python train.py --num_key_value_heads=6 --vocab_size=32000 --norm="layernorm" --bias="all" --parallel_block=false --init_std_up=0.0248 --optimizer="adamw" --beta1=0.9 --weight_decay=0.13 --max_grad_norm=2.0
Each number is 500 + 50 x the weight over its row's rms, rounded and kept within 0 to 999. Layers, rows and columns count from 0. Numbers have three digits each. The size before them is the row's rms in percent of the matrix's.

# layer 2 attention key, 384x384, rms 0.0386, rows 311-353, columns 0-63
130:570524556390517445567466478521556508521502527531558444523488536533514493411445457462589534523504410555595488508488598418534375528582559527512568458446497521450475565453439436530459526514401557
117:503570562488509506440451506528541560534564497508487406539511519473428380458514505475499559483539519478490462461499386469448478478465509461492468470473540543533457439473441422498554446442422465
118:485497587452468520515480503555576556497476558490562498554601572488500435472466466481599457529523524495540461432482593489439467426545492524574494445383475523464533397398462504539467486464534488
114:512458573485531518469479436569559579530454514509547499447519539533598496494482529508451565457515471451490485425444510482431421408538467497592490450489469457388437380421489543536534523391431486
114:522542399553512508505468461476450522492447476432479462461516464501517399546534535506412539454390513484445481518517450464479460580476441450510523520531549464555466451440467425480557623574339519
128:419512420549522516548448627533497506503481522511508479441517482528515556435450470442581492547421540564528498551430524528499427500477572550490524424438463496484589616511574537550528476417576625
129:549466473551493554517496537505500556482482528486467451429552490479591527448454450451485539523474494549564494544471617540602422472538531540466536442435382395390528470458490520564537541504529579
124:495492487500468541436540532520465541493476546562469574486531538451575524521541610540580382549472518493490582510468491560466602528499512478520469438587544452559559472505472590516498548483700443
116:472454555518509439473523470455473477458521592561522509574527571544533550501443579525520514499465434503532519508463609605521464506509564599451552480496569451522442512471491580513461614420503549
094:568474518560521550482528494510520507582447564498554420430493527494582433473551474442507506420444514533428521570442423542416511555490532612538466452472511562435454462413479482579508470497493603
098:516512553478501594545507559514549457424545533567514520463527442557476602509488546486486589527544517476483467556487513469579546556545536572462565518480448499508498584468537534444423571447540555
112:433507494575464530383577474486428569485485437464594519540511527472523489583560566606464487464491515428401519438528397532513566500442447366517447466548561482524487435551481489524418453516489440
104:364508582556483517382531466587441491431462505522504560464509515493512477503514568576421472539478521449409501507538458472495583504444531422508380481524489447510413443515525522529476411566574508
102:629555546465538449506414523451516475534480532512483497450438459524490488447474453410593495544525495564581509440541523408615402544587518553497507431509441516558511550500484464488553623450476528
104:540492421467432539556557471463517490555521513499485499503524566465532410491583434487495589490464480519532491487514474548546506504436527554530571458519501639482493495423526513574429515506490539
113:447531537519443517414507517530487475415419496461474575470420502482580469421524573526440534522573474471411524483503447494579579544468539486508383537446480512470377497505484498586503509542567497
096:483485529467447430500522425522508456479408439526525451465527522570566478533573471509394486431499552519456549432495414560537510488487433542571470441489499495520494434496528602481465444419584487
092:555523514558508511473478522528492524471482501485508435484474495536518502523600495499501494445426478553359538441471481561484515474476445523540511445486539582418373428469408495553556518430524584
117:430498539499541552366567468568454534398512527460522528510509542487504483521566500585345453500530503441376501441569429565568618453465482430523454504505513418532432461551511501550471450571527457
102:527495426481579434557527425504494516540502499516579483578445470537449468500526370491532461499425429559542574414548369442474484521523482505418606459592503520492512485502542445433489518478517548
110:595531467506574468578462517485560445508489482587484474475506505557460514406393458412576504541463492552598516554453578470450386500516577594503619508524435512436499534455552505461563530455524549
107:460512446395482511489463491513456516540496442549353496513552446519516455529546559526445552423571528563384459511434437502486562371408493424542475545482476474475490478530494527452503392515597422
104:424533460468469556425505469492437478515389512382444536487474532519588454510524401528443506451549471503468526457425445499579520522487530500548451527479478491493488444528472483549505404593529465
109:474479535533506511423580480502481564499516497452598556532512519501543504563609501550396462475578486453430493443529447531567595504468398407474442506554528473536393430501472504521386429510458421
114:423454522511495548440468538554509496417527438478525458459607571514488496544481593554396432545514499504402502545548527461494523457487487487520588534521467399508538495548460539420510478597574507
102:449526595556546497384473461527405575489417493431462489519442485401509582510518575523467505456578465470411460470503481477531527490384519388530377543455515388500432474498473488540565419516482496
091:499505497487590575409531477480506510434529453524519553512513419420454558507679552491502416448465592482419527510440470438429483505555530493531448473454489512504530507537419543502476475496461433
098:515525555556513483459544550515448622589379490559501461497365438435525573444525573512597488465527472548522534462444406411450491575512521431518401471447509505506480470460449390509530529460521467
107:520572597499525527545466483488501486526573516518433468481445388447491566501502545396529546525505456545539532474499516432479463484517500490473483479500526489504528515508382410498567530433479495
106:581510502488473460593472441466510502496486477532481490463446420518466516437449516389607528510470468474660537500477481524474446506527506550468535480479460515501530501490522502524496655420505527
104:433534531563523506416600461536420502481438477457558569505517504478491496561565600563440434467473505422421512447510428536461583464447496420470436460546485528578504440488525483515389443498510433
105:563428521409545516560434494526531509488624537499565518523533466515477492476454435496537475505530513578590527547485567473427428545691559565518596528483508489505551556525544499507535539545520577
095:453515563553583569529505511518515464441511560528468494522505539403518525551517557566514485586399493515487445498529439553579517543453576593527520488467534438489502552499436384550525469483496478
100:380471537431542577470535413563441566497515601525522511563543511413498470506586521605438441515476563474490569486527489488531566573434530416551356557541484470461428375600457472535457506568450443
101:502515577500496540410522485486402530499466502421429541538439466452554480518579488585432466441508541523444463435486452491636620497451469428515374475507517479491483518532509474564494443555465453
095:440450403464478429538480531543534547502508462493615554544548583523479421481472543576477485514531509466450488493459502511419545356487518453479529598537456513522514485539449559416466514524544485
103:386573484541517592406496561562483504456468462422553509496478517529527472545433590571441497549542453459503516551536477414555539489371496449473467481507475492545482512519444524536435499467484422
102:526418436483546437570458543473496445517587478615551519520524518548464502444436513476538486497493540516572446586491500519430419511560509514448584559547469480508537549489540623450521610522489501
103:616450461538469525534455548492507436476554516543481440505449510507505557427390452489572500536548510439602490575520528493398434512631532518565537517427435561514580580526528505482532543587489498
100:452470524492494578383530416601455563420418525510488515477523516475546471560543434549434458463535516470481475455520463521491593511487507422468320514505520490475450473553493546566468433597438386
110:430523559541511490446532493551431516450440501441598488555432553465531506533561509572454493499538440425407547405548407547571547481437422447490414468502572520507474399450503482572382438531472409
105:442545579547575535408497510518523539511503515430504474516449517434500498535513528641424490452484501523359505485482527541489544539516497423538410487535566511486409504534471491499513423586446578
108:449478528514542494515506497474427487486548512575475468590560518522492525543476446436461496407538545507525477611503510537469510527517446495445564561550465483456541509539492556398536463483467438
# layer 2 attention query, 384x384, rms 0.0376, rows 312-354, columns 0-63
125:421462617476463485542560586533556539528526451439576506538519556532508402496530493462554631528556442383517503449517445486552462480466448470460484512482534491570480422470583478455510448582432449
128:484485549497476574534470489549573515405519539483575472502497605539550561513483373481474415569506502478517488453439536556546559426507446487513468547462511460540500440472467481530536422433568429
124:465460509487498538492494430565500559494493445504586485499477524502558542523527538547433488485489545383529518445496519428456347504589448473589426483588411528466490417463450544628576526404509475
126:492515437533502451508591486494492541529476477489527569524478459512574436554537517448507549491457547413489473437485506477469382622567468537461476458531496472493465483425500505497500654552355551
140:530558497460470481532336605534549413396520526547566434526479442511457548464485472471491567555514514590487449535482464542457382531585586581476557508414528481481582555476539558540488459440536606
137:480536516505534550531417491472538526449507502547475454455467475508555545463364494493474475523486526569489493504460595537576386504538547511502538543507393380469499595492528540533500577425541537
132:540534421519561479477528437427472524495450515501485529409553594427411520500452574498519420497475454560483590496500438542491606478527477489548501486499384540537525497464440526541543558488611439
124:528479487504548501434516502467466453488451529497575460492500504450524518448448542557474585448455492578495509450523506465526450560394554549472528499529520517425441520525419593480490592485472510
102:485583496466581510388461476521522501453547447488584480565430471545516560579446467543500470604503483565522515458616492528549470413480523512464470526501436520553436563521503480478555491441489484
106:480503415509613471451418528514485432501527491474539512546464459438451545522367438470461504546498485546458494475457473561426492510484452485394441523505511511512469467494499546409511522491597512
107:521494548463491380540448490529486489582463466543448564555536525536470480448626527542533453424556525482492476547386489523483473466451482474460412382427505488452506506501569377533494408572496496
098:499547520502525504440582580500497639611503435446459534543343581542421461548599503494540531486569485588485524467540409511511526506538500436517515465581558418497409481562420376423402513568501532
095:488527449516451557605479456555573440461529484493552488499572471490620424483438499455495481438454548505525432510561504439521454466464551540482513524381571559470625445417510518576467529493436457
107:462550556527515504656498508542479501416476451483490501542521476546559547414454509455587515496508494432495525480526601584512462519537544496516666497422577423552516549551518458392561462499551521
116:455509500509610468446541500500457560516567482392471513567448548545491487495583457513521538482504475539514526449496509568512535419458454464568454459492571460500443513495487455459435504511485556
095:434458472584471477478524450500600551511570562485557456535431493515533507439489421467534552537385492431487492522506571496502419532502627522477525518568592516457551558520422514497567480479574537
107:553460473486508380402456468546567495522496553496424564471445555513417550501553480463510550569504505579527505490443455540534451487434592530475475488577430527465563596550504508542521540417530517
113:545463456510528410394545510465492537601485403495497574464377547562515468540589518544510477443501471498479422508421524501470490533440436455496388401517514560474487501464507486468414487512522460
107:530458491484433630504460487530549543509456493553493459475510395587577348457509439454485451444545477515481451572423494503507490467565503481542569504461503546453560471449506506536508412537518466
101:479445510501483540434522445517515553420549556482635372496551498431525462430443460492425585534475501487505538492523491514517460526520467487558571593511471530462459509559505601531556494433438581
110:453509471645527479408519548405492519480559559467512510435474525435376488520495521500490539572427525545485543483464447582489498558427538567471499512522558448494488569519491567546522526490509534
107:433543537560594580402587509465455577469479474412503547476462537652496488527523557497590439584503461517487497478590529546482552546464494406542495470540565427493402574469463508474416545460497479
100:545468516416443461572467540401458484521517434526397550512429479544562495488472472460587481479414488478536433507447595427439364582511509585502551377492543439580548502477492461488490540546522491
112:520510410529579450354538471463551538460601543455436506559402544481438522502477466554465555577462510489498573498400455481544519531368514516517358543560514539493483514491550551500536455507500531
100:514419455536496435503542514457480517561533554497490565476587519426358457486581513548527469444488446542517456490502401475480495506520463449521424414491527509518491429503426460504413503537548463
097:541574441443485419479488482525454540516532485505555554483472515446425480575542469462520499539539526596522510577577423561562465539487481620480478480501511465580498577406467457458491544493519518
104:530475492529471428588460484549552539539383459544504500548513509459453412579502528494417482422552490596488507571513373464559530468495508482480492463520412566492495565527473512487427492516448454
109:543434516427409481531428495500475421523415530514511496547574464442482509451527527506509431461544483417492504510391504521517514504414427527460436497443500600478545491443592489474524526439416517
106:479529511464431544608483551532444430563413498568487502458519479489534518450401540576435534425521559479482437592488511450584468553568473484508561530493534460483508516512530538480529532470403483
099:491449490525501508525488509486581545569530478546481601446501535518465424425566516503579491424582424593469445644503452412531485446545569474473480442474486455508431561475502482449458515653533509
106:446484504488435507496506477525442515521487510505608414396526435467532536603545558522473366460559565500491510515473465482574467481490460552479450491459474567467508497457519588554426562412436427
101:527530461482502502496540442486437474553403502407521519486550531526419488423577489405492565470495447491532522454473530592400503550461467404508548531445466411546483473397510429493510520554507405
102:484598505525497510483536578405388593630433471420486507475386489542471497602512533496514448472509518549522499487526379507435544467506434513498461467410471455532507463520531446424419410561484438
098:537450459568483494515512508397473544528499453439497520458413485545420493535536519390563501481460444495469530526434519546457498588455500563488474442543531472605513510459460467428437550567498440
099:532514596586571522474414521492477556479481520478475520501439522519481567507476499493490540596441502539418544479431483589551468488509562528467563527454542425545425520592567606468529530468554609
108:577436497521466472503491549488444499586487486492399603564411601474369507484501505549498495457494492568472473461406441494422598543492487418505424499543501421503471490544490493435467507583511522
105:447514602511519497428517475602561468405549502543519456449592517375567554511407479592462533528479604457447605457555423454547468468578540564523515608480480536489472494498488525609525493516471486
103:499535504577513510443444518548478449459471573550462482547499518513538487544610602578485413543567529441474490499449526452620550564439466546500409527531500581482415472525511557476400444452406567
100:491602547554481483430459583396400566618498458434519465448414580529408488548555574508549488509544443555479463508561523513500605563483478510503445430464545436571436525552437479409337599521491458
097:528507530478494428532396527536522504568447454523473528518478528594494530498514568486554530425527470451485429532454539416501480494487476475441430330501526466477574492462463426489532544522503497
109:590456480542526420423622553457399608504575443517498534486466481518440479604593502519451433552457454530527531451513420484467539470513444509434439489587460596480472500476464522531407539509546525
115:556551464502495501436429433392531465508579566530526472419456457463522488502465467536496485554464506438466499493414495455487538537536484536520422506531452512498459453504527586546472534483419495
101:457557507545568524506523515539514626542421428507500486477540572600420489504546534493430495467510509541496486554572509471545539564647451507465497459491547423508471481552430390495416537555397421
# layer 2 attention value, 384x384, rms 0.0423, rows 256-319, columns 0-63
083:535427527526422562473538492474524520480515432525468516441507531496494574545482377550477509474527505551472476545452461447586434406499487546519574481460531579449466433436418526553553489461532495
081:507495438396456468461475468462572524526506474494497560476513494438480551483626389491503480479382503555518597499539452402463583533556457533413536529529452449533550536498527437507469489498462590
093:495431483494533511567438552510500438535479488508503488533431441627443496483458487496564581470585421465492412577554411561473542441450578487479548507500557500554483541480508460457490506559556524
090:548441447523497508517475466545481457514478490546623512496463424478551504464481407496518547503414519490458547510534481497454444486524533448444473515549513508416475527596494504466420482531443557
084:525535614532534480465557497524463488501544602453537533501556506528497522525568577482464579528540480502517504472532504504492481509596509595512585480580500471444460567536532543527583467543517439
092:438551486492481428518511548514501484540431510483442462497414507569564373527511572548472533513571417462538513445448498534482483541491512475536501511501538433479480497614483549526504521521633555
086:493458463497442441497501583528487428490511489507497479460463378452512562515487462507468427482334533469550489444492407534479458504498455497562542472473469511529534528428549518475540434514514558
087:476493554516473444503488475557539502479487474525397507500461431580512587575427428494473501463515438535449526446536518517524403530587457538460531516480540439638467436508485463516531471515542612
100:509538451530335478493564575451528429535401507503548444479490483513507482521504552457494543536472456453494475456443495472492440534524521556534558493570511560442474422531544571499452516460524570
095:518455445463509536527544400564528527405478509577493558519484402454562396511559548479509478517543524567526517471472560470425444541551530483484540499559484554418550487558491448593469466429479517
088:496529395540480460508455482471619483486478431543575461523540549479530493501443544473441526511556474444526425501495524472552521503456460502484479514514484506583470428410592552480520523484483519
090:456510559476607503468459493550529481465585498585539487528571478527418476549426544522512477521479521556478463561419526492475460423479487538481482528424570488659484459548501435502551504459496507
096:487526385490498452487467513419522487516513501578428509496429508521492564485403537562548549514486497542478456582478484473530470423378518436487439525522450589485447466456607491442499485456475480
086:504367506541619530508472540566522481520480454531511473481435442532478504506539524561485544447522590520506502473477484402498480522544495470503505472464578535438479447427375527415510466437480564
093:488515538453561569420490583517533485512505547500571471476464577469477446505453505466535584437515440522490440555488427541521500405395472564466484498515538527499515546526461487559479522571548538
096:515568371436500446503507471504524444485525500600503539440441533502498431479459596535529474516479483528465457604496492453482488367510521495557415528539513540530589544542588491608444505488522444
094:512571448553518488490533571481511603541531430473512593504462508557534460458500502498533491550443474492514469389532539487470522444541505389503532497522478466474454485419552512442636544486574443
082:557486548577451544508566484515539563531542515578584525459441501445505439532500500460514440498501501492458484517507515471571486495587545476474497509510499439354500528501356496489508527429569485
088:514488607448602545477505542605516550476430572467535520493365504524508384505454473531455411454465528540548547438509478474503481584481491485492510481538547555447465628587423499453466424555512520
093:435471625517455496486465588480523461511461446456572475455441516465512560519393565445497551467449301499480579530423504496605424521512516544509484489443504439541525599433548510494563531457470443
081:546502556520512443553478431521529520445547514499484474508472433528579472539477538509486504565511514547477474450510502512468398650537472539534508498569418463464530446598560526507477481475525473
086:514494332454508484435496477479517498512515498498441486520532549433539543514503352509474518462512445443499550385499501525520416464427475490461395512471426573558436520479583514512508541488525570
087:499520443479591522520495452546625598539580605501426445499490499493476527547422541502510492497551578534495442526538520546503496561453516502469468516496557572486478407432463495446476437544583555
091:536482686546581441458547583467506542549484475492515489516473605483462485496479587476490554467497563491479446516498509473539513492391456520496532508449533476470532491457460524354452495500480475
083:500435484505511542463523514490487513549501415411468476533542553461427519521554479474427558567434588550460469393565457527497498536477446475548531493558512507517502411458627497508459576476529487
092:500444544551534623529549578563477624465580538575465550489557376523553587442539599472535484491646542430467411388579556537500465434606522505480477525480561425432469443388492438474586493538543436
088:515477578450532505491541486472482551501535515537478479441548612481530454464521504531456540470566545487547601602550556524591515445399517486485470474576447521433479522475472477471468506554452483
086:474538462559508575557511469503566507431557546460510468455522445453528540468410505481502466373464534484489504489555461556465421474528463605543465488540588523574531434439506521469472462460474578
098:538571443538561485464530495543539519454591519484552457428477567462533501554445459557488500489389425541482410491484515539487468431478442494579480492447531533494456535470408511505508482457497541
094:543431357515421494503481536454475474470514442651513508535497462533585529494540574479562478467418465492479468465476486448457440482486462476510510529556544488445556456588526477402481527417542504
093:521433541452570576511529506543476586456580590486547520475518438470610502411549554508485421468578483532528423476567514446441501573500483523549442501497542454413542386517482454474437448426473448
088:493550663548511539464548442469572556451565482502576473501463486511518457561424484480485541512455534537523452642478503436567507502566565524501566488557466530500576455560475490620438490484467462
081:466528363550460366423590518454554435529482471458551492536434556461563466491478363535439440515336504427520566477411519422466487583591551508504465461583379438471528464562549491515499504495443469
086:511512448498565485497507509477520535543439485527443481548472418555471458460440425433471459491480476522522544508557418517517462480514482486534541494549570488458521557530435507470500480501540564
078:466486538460461523491375474488461496513402458562444534471507444538511456534635457473514431474371537493517572476508445512429587452444420408486524476495465525522477462537414450522539507539569546
091:533527568490435520471484571441486437479503488478500510534475556506490542477514490473510486560499471522534586444457540502499475544415476528578501530577479545555582487464562508483539518573530471
098:576480440527498410541532540529567517508497487537484558479577520413525477460530549470489576462460499447535507503472529484587542477463525472505505498535469437483468536501544530490522440495513468
093:560540529597507559548493430604572465504542477513470525520531519407466397503482484485537496606705522483473531627529524494498528513459517519448476522509581561515533395559510491518522551549521489
079:543568504498474503424553526496546607472500445543575537437495467507475519472613539402467552500491510459548541428414476416594438361503581512481505507545504543530427522416518501597570528466575524
087:537490486484468446462493472458492493505537428548391533502508509517467456526414476550535540609507534501460508436463499478500476531397439470422399532501415501583539415430558434375582510483512483
090:496474558503476520522505536458531455456487498449432493485437494504481473572470479504469510521479514526525611432526530557498433549546487521483572491502541544494498397521523552474434604531475541
089:430548497497683465544513551584464513490562661507456458558543532469501480468453474539496463465537493535521467590556479537489516471492528487559423492433633532441534546518501524484554479494541485
080:457342372473499507504481525507400493535467556517454467539468467514517590497581657508553479439533479513500447486463467524486530487464509505551557508518538533479479509552524570520462514434501440
088:519561512518504483451487418614478535438568492538526496563522459603523460552490500485543416622508532479463469527512545476489578492491492476505530503529507563486588497590494486583554525498471411
091:474567527428325473544482512387532447490437515550449452467567546533477435507454541493536590471473350490516557556479495467527521543520523526513581487506509404544460548513477454536588501461593573
087:448578522492610551516513494538541526530485541400509579544530529482452492462493502434516507473578518448513605412524538567535579492457475527498540479484480462466551464457510512430516491514461520
093:522504499431550504514455451532496513484537482476535477458404521594487451462466473557499590542416501559482534487463505410515477544522495482536567498586516452509378543552414493516456504512463545
091:539404554567564507468494524580447509529468489485485493542444507549434580541520541516547471556647531459501504523508486518507537485552481461461557485359565567494481470465486523550535521458466336
086:487486550460484482568507537537520397486525606432450475540423465578467507450422443541488523507425524506527504468514488469445508549495487560536591494493569539548591335561571497406457510502470475
082:516503435475483392499543602436510435462531466514553465488489586439460585507465437499494518510471437512494473444551516431494524496478518563546449494510564436495516384545587471472589509516549527
087:450479480430473477476542500478554530532524423427503465487417550597427492456446482436491567546523491462471462444509502509533529497503465442501463499551435463534484474563616474506411519480422455
090:494542606489438495470547455513516571432455596457476502441615443390483461541511607515496504470492484501548501388461497499489466520584471482515486466491431502548515473513502511614602518410504445
091:407522650481540488556451483570521470481584494484518492473541463539429471461569387474521477513439676461505559527571446576558555559464474539528496493484531512500491509450413490559593506574480544
093:511493424464470465542460524370543462459517539596488475510592524444444557501478432504509555548490402460487554552434511516504481512522498504496452528565523486492400380472561498504596548464418502
085:596457446536450472443532524463542405551512474454557507557487489526391541553449442495515552508595415474501495514501523541544486517566544470472535520521477484510500476423612513501460557529480417
081:492451524363458557523493436577466539491580515503446476522467430560478530524542570534508476478564470446482478427525543491440511541486527511482491516449581413427539587576562435512533473549453492
091:504427538574324484547571568464440438506445415531531496522495481513522520497524620457495487452523486434532452463525466498512447559524466465441567499479478431463511479434497498441463492482499470
092:525533425443443479494530527510523442531499533481513509505505527455425547478472457518465425486436517549505519555497480448524493487356498587504461515438414566538593490494596545427446454509473494
086:472545591461483440549529497535472467476510506546439429497540375531482482543487570517472516488464484396491456471499496552546495444442458465567513487494495448555478540480564500474596431527485572
084:518496428445556549594557503532512436552568545509462477475474470469469481477491513479475570467467580475539430544557500642539524452343523446553504502519562491451542615573463481531429415571404521
090:458408552531517461506491525524473478475545530509497418538444467603498599449553557525504563427549397525508492572483500458566588493556605485546521472468490437454447520539527522513532520423405497
090:512515497638435519454557532572510442461453512425489503474452474505578496461458574501452568513601518423517434500483458518481466460505457558488509465505519483487483435498489560525611516500507575
091:485580460599533485460573501445556486521465481425506557565522549499470480502455489476475561556503606528494504477558557536487542426584531480482572517526492484497466462459455472502503510453526405
082:544495552520439464497550423451569550512566467499515522475532542490445469559407477533451544582426552527511432498488540463617483499540507568537597493578482495466572474632511534562437489534408482
# layer 2 attention output (transposed), 384x384, rms 0.0384, rows 256-319, columns 0-63
080:483549433440588386541461520450479525564475546514514537464438417552536513482566586446527451558465428478513584452544495506465511576516512535474462556460472434614444532558530484504425485521455518
077:435480480538510533461553538502470491497462457522523476577481503563547440513448583518468523523551480485481470472417478539519419496489479469549441484448539483410446452521447501514548537493496486
091:532553533477472433499578454548431546445521544515473546475545589394522574546465550525493444471385602497522615406469547515548484564479438460584489455530460487471534451510488529558536516406474518
083:480604550545487468441574433489451567532469519399432453463531571522423542576536513500531475500597503505531490515486515574505615474492513530520513431463494504577461486377524488440605504399488445
075:408485447462466498488487472474509513482463491535443472499489524478512507520503408537528415444453522588516538478544426497523542477483480443511503424448493574564514482511435425549395490493518552
093:543498498537532495514518434523434458459551525520517530489563492396462591519535463484516442504478587500464455566509561427513557441475510501484541538536467566501558465391506469470513462462396442
082:501555457554548616535492475421524507509491492455498494540432597499531437475522508495453508498612503503513444513537642467546532522561543541420465582509602537433461480474431463499497536536484344
079:555550458489578571520472458505431442515532504502594491529576525439547471398600597432552485536485557483492525550445494508503555485410449480542519567520471503450513570450556460479424520519473423
097:482514546547630554543430524465563529504574512495460480528470490512481508449553468558512425562526508521519505547480507531515582486561514499433484597437532479554514563492409439509504491548409417
085:465479580555481456502406597488450441559546427453470472525528461538459522477496502487551532488487439458482513581475436492528542423398527485493499497470515424536461552411565488386517476537488506
080:515499579530548517537460553514461514495599528463506516529462495476482532571483493534526470544490566482529516529459474559455479488564496484502547535469520542504545611529444482578479563485415524
088:540512424510408521557536505438497478582408552406382552518299506475568536515486505527482514560569453467481525432503547501520507596509544492564440445510442509348508517509511542522496542534573435
089:461532609472483551549535513514497556444459533424572493478486561489490459537595462481456472474488484479532608431541517503505476628616457554520549390462490451571472563597401483626447514497535483
078:509632552496513499557493495437446505498527557463464508578567496482543405494528468455454510496485403446538583477482479594471541495474493607446446646497511449551520568565566459547432524553501475
085:469499469522482456507558386484525514489505562512471503535474445489477561549552533562504450593446509498458556467502508507509571589620528440550480508489419479499533492569547520514522531442472546
088:458402583540478523534529535482511580538470507462547507542481483435463491545544384558460560470504507502448549457503578444524463599480492441468572448497444508435446488483450519406537456533498605
090:475390509476489463535530485548467436430552537506552490531538540395455531546561460516433531363502566480496525563507503510519484521423451539545516467548560566551526551560470526500367474505472613
075:519548439430498408497462470468496474524460522518545487486498463556422548525537492554547578484486477580514574503430531402486550411510529505519531472440498551573436506517560483483485455492456469
081:529622441594397509498521510450449463488540496472530415497635520384458581561630501471534602472573499503492466597563499571525570477488501526415554586445496473577469446428561500471522503486492469
090:567540424487489569503577450499494533531432570487471514526409529504434524566584472496489490565566651473525450561555569487459483596414511481497429584531511535429516367559471438510478453497505486
083:517533489542560586494463494506493443470524504433412512561563552417439444412556480505537484454498550504480535485474464519515610447399523488420551526506545515515466561428501515484546519549502508
079:474507604478573573583526493466509508491514490517519454493563541603448467446546593465444486538481534526500500589460432530500540491572471477567539465495512407446532529587469479545450532481463505
084:544506578480465528536506543511439429496493500546526531559625581504515468412571490504450527557445399490503532482433470505504529471601509482575568514475419415556549670583548510587490562524486476
079:505636389426475570523523454537501491437533546518480465490535434555565484508484458508503519574539406488535496498542487549472506478569581539470445536477489484561489475539533415596506528515542497
076:506520551509577488511532536569589505442553523551495500578585545516529372449542504490473498419574466491477491566468556521467540424555525533437452601467518487470547567516415540477479501534460526
087:513523490428434429476510443475485433504414543433450506508453615437437521536475487514480505432369439531490607541410474475516606500487434485586485515532453574560547634637497527524429520495504581
088:414534467480444491486569508524534499531468442517532515520500443587480491514554477500551517486489412548489458432461475451484472484593522533527491511426518482539445475562471533481476449463590493
079:619527550509509519482517492438493501526391499499447458488443603544414482426546487523487540589533494510506481494417593436532609531488491471513545598421472508458449504503470518492553534542485368
092:455460495460420449470444496453489488496433500496529562522485445453472422418586510474514469443578506545486573542501563427490452511500562512452526569550466491517563491523618476492500483568506428
089:481566646498544546524556466546570520467491510359503504524521506402375409542482438500466486489535521433504540457447506530551550553472515501485499487450545543485431573445471550560515486559389531
087:532581450554409470413462421465499464470489461417479526532506559464389472590395450516517548440429483481480557508495459555519564462516495469467530555533462519570505610536560527546531543561488554
080:531524377496497442552434585538491495557451580519419490504493495427513591498544524542527506452554487451476508440542493522443515511505424513457462554478493554536468541469473531418497484582553595
071:509449562491574532569457524567463594462449513541514480453604474487460510530566549514417540488579569564504427511580484554520471389464464520446484433445627465519452482475486490441469481547450548
079:514501609467447478522599488487506505470551503500589429464506523447472541553549603504534471548521516474524465473460528484488502519479531474561537564498484575532458447412562474527531509485394408
073:472463489503551441477663507518514523498527486482545477533532573465521495499443479500510498478569443490482433422546552482549447541539549544584534481543609527476433511398567601444496509468452457
086:530415465435562563482469506510600542456483502479527477527495461558472431457497502480471450495483468464495405491530502430470471544538540465398485504477536472434489419542425505582430461481477500
096:344528542514507610476558460510432528516440508486597446521439521627530566590498493527485420576540529499544486527562436530448480500500435526545475481448530569511457482456464420515431605499464502
087:502420533414545435567501548432457497560514528546530456533532387596565612449471549567523522466348459484488508415431450511471542449592509491540547466467412473449492660440480592495448498421519542
078:474441459522578516575505600445512466524490545489488428594454531550506551525509510578459458521482539537508485524508508495466533570487376488492526524503567524454514455517452483453452512562415520
077:455471480502591529594565423565466511471497495496564456476490480541561513553617529444454427412518537499558553556523516483527559470569559523563550388508559562471395567531528519591387497510537474
086:576583517512560552513512441554503526510493490566517443528649476500491459383579466437536490465557512514453451562492559462516579354449526491467487611498512463490515550443475509457537349451504449
081:564459566508367534473469464399532482462429357538501499535461467548479520483528493492440545505455429525500505482479557485433462507525516520466512548529333555510554489509490520537483518512546486
069:503649557571533458501482421501562493496453476468453556495572558411497451475386391613474451551440508423532538477534450546523477526527454517513514549527484428569536577522464489485576551520564527
085:466427514516509444581481617454549410539573514439487559540463468388551497454496484582467563417527483501488511556490493501479453533566549568466510431555520528480491556428523581400450498550559555
086:486399461510581513480544474549487569523500499554615574452384444514477634535556485489508372559489653465507456412490504466453465527511424456541452525500481611452507458477493510559438468464408417
082:507406524467437517435520530447473465447510390610612370523604492602523499510479524535512498496437440498481411601516468487470470484550456474503543561492525500557538501498514508529423517466508500
092:487525475575518470469516492507471413538480548524431543521568446409533504518584506497540434487567503490488496516485490533508528430446539561418495551473462509531568507452554499460538523509533433
084:462558516413487522593458484446558530493531487519442510541596469454572388498457460508496556503417427494484539488544461561481472498501518492498444531627466441521559559605520506507416493527553690
077:569545510510550577451510462516552550446501467532483515534580537411547377464554496500485500459526489490477483437524558509527502491548497489396413561494557450458447642428408528546507505539455507
074:497475493524555632485508429550587573441508522475526490541526490476525411520496519548458468536485601479509527494492438588451471477543445490470478431482442588479567548393426541581461492542382559
088:513481500589569497553468496564447466424580517585512506571582450386609468528538562524506426504520614506517523590493538498459482450401506523444570435513528541494506481413442533453571538512549530
080:452405406594530529485408521407477478567515432547520537550441545632475520473544407470438497480537519497480422601542495467490543471475519491492498590530566506444514566493526432415391478575484521
086:585491417498433488387592529413475471552471534519465523575441519529551516499454575481492531494554355499483446474482509435469459482566539520463489567470443463461471453521511540452422542495543415
091:441424560505563586502520457543564599535425497487501488459408498615530491468502513507481415548494569538523469470511529493521464475531466479539526463469455526534508584481443505524445504551509474
075:442557606467521488575462577512476560463533463502450508449490590483548465511518523582485469544468567567539550569487547566482476501457496558478422450495547508509556509559341434507527444450535587
075:466497444612530429411509491520506420455573426515488562481457498453536414517484486489565531479461502599475549556457431552524477418479457537468494511559426583537515444442490497441517582523569465
084:523595457374593528521449468527519583524510530421516506448448459573453535572454428504544509573514546533534492464514530438510537492491578488540439533506603549461403437521460456507499429431476464
093:440501518497466580484511540434512524483497457510596477508502518535538489530494541499505554504514439433508504471516494521485463586601487464483474487506554423472471467518444399579532571484515523
081:524514454522482522451530447460514508531454491450507564514411608491527476488584447450482448465575517570501523528514595404520491538525552507447517512494473579446467414499455498481459557454519349
076:475505610460398466336488448501486505483430443501552481437482479533495516466504534508547466486553400477480539494472444426497460527602491539472469516421432477549476407518531472494534593456503458
080:457660494459458506522527517519480500480484454523468581515483522460556456529382481506550502478484473491496554414533455556450361473463381518496468641509515528589538504496430463498444496555562495
082:533475510480603497573422539381525515545620470531563470512497476499456537511557451531494455473450548593497527531491514502471588510603476515438510505506531540491558510487471466469388467517422424
089:534378543465521490551425593557469470471516533607527416498524428521540545409556502515496478424508464521501518575481493457494487471397472509521476441520526506529541495497522479481509448534512576
073:452553473527568463489399586538466489541518549477464472472448402468554513512579544505544441506574421510503575499518453518420487475498483520412472526414522542583405542366456500428552481576487488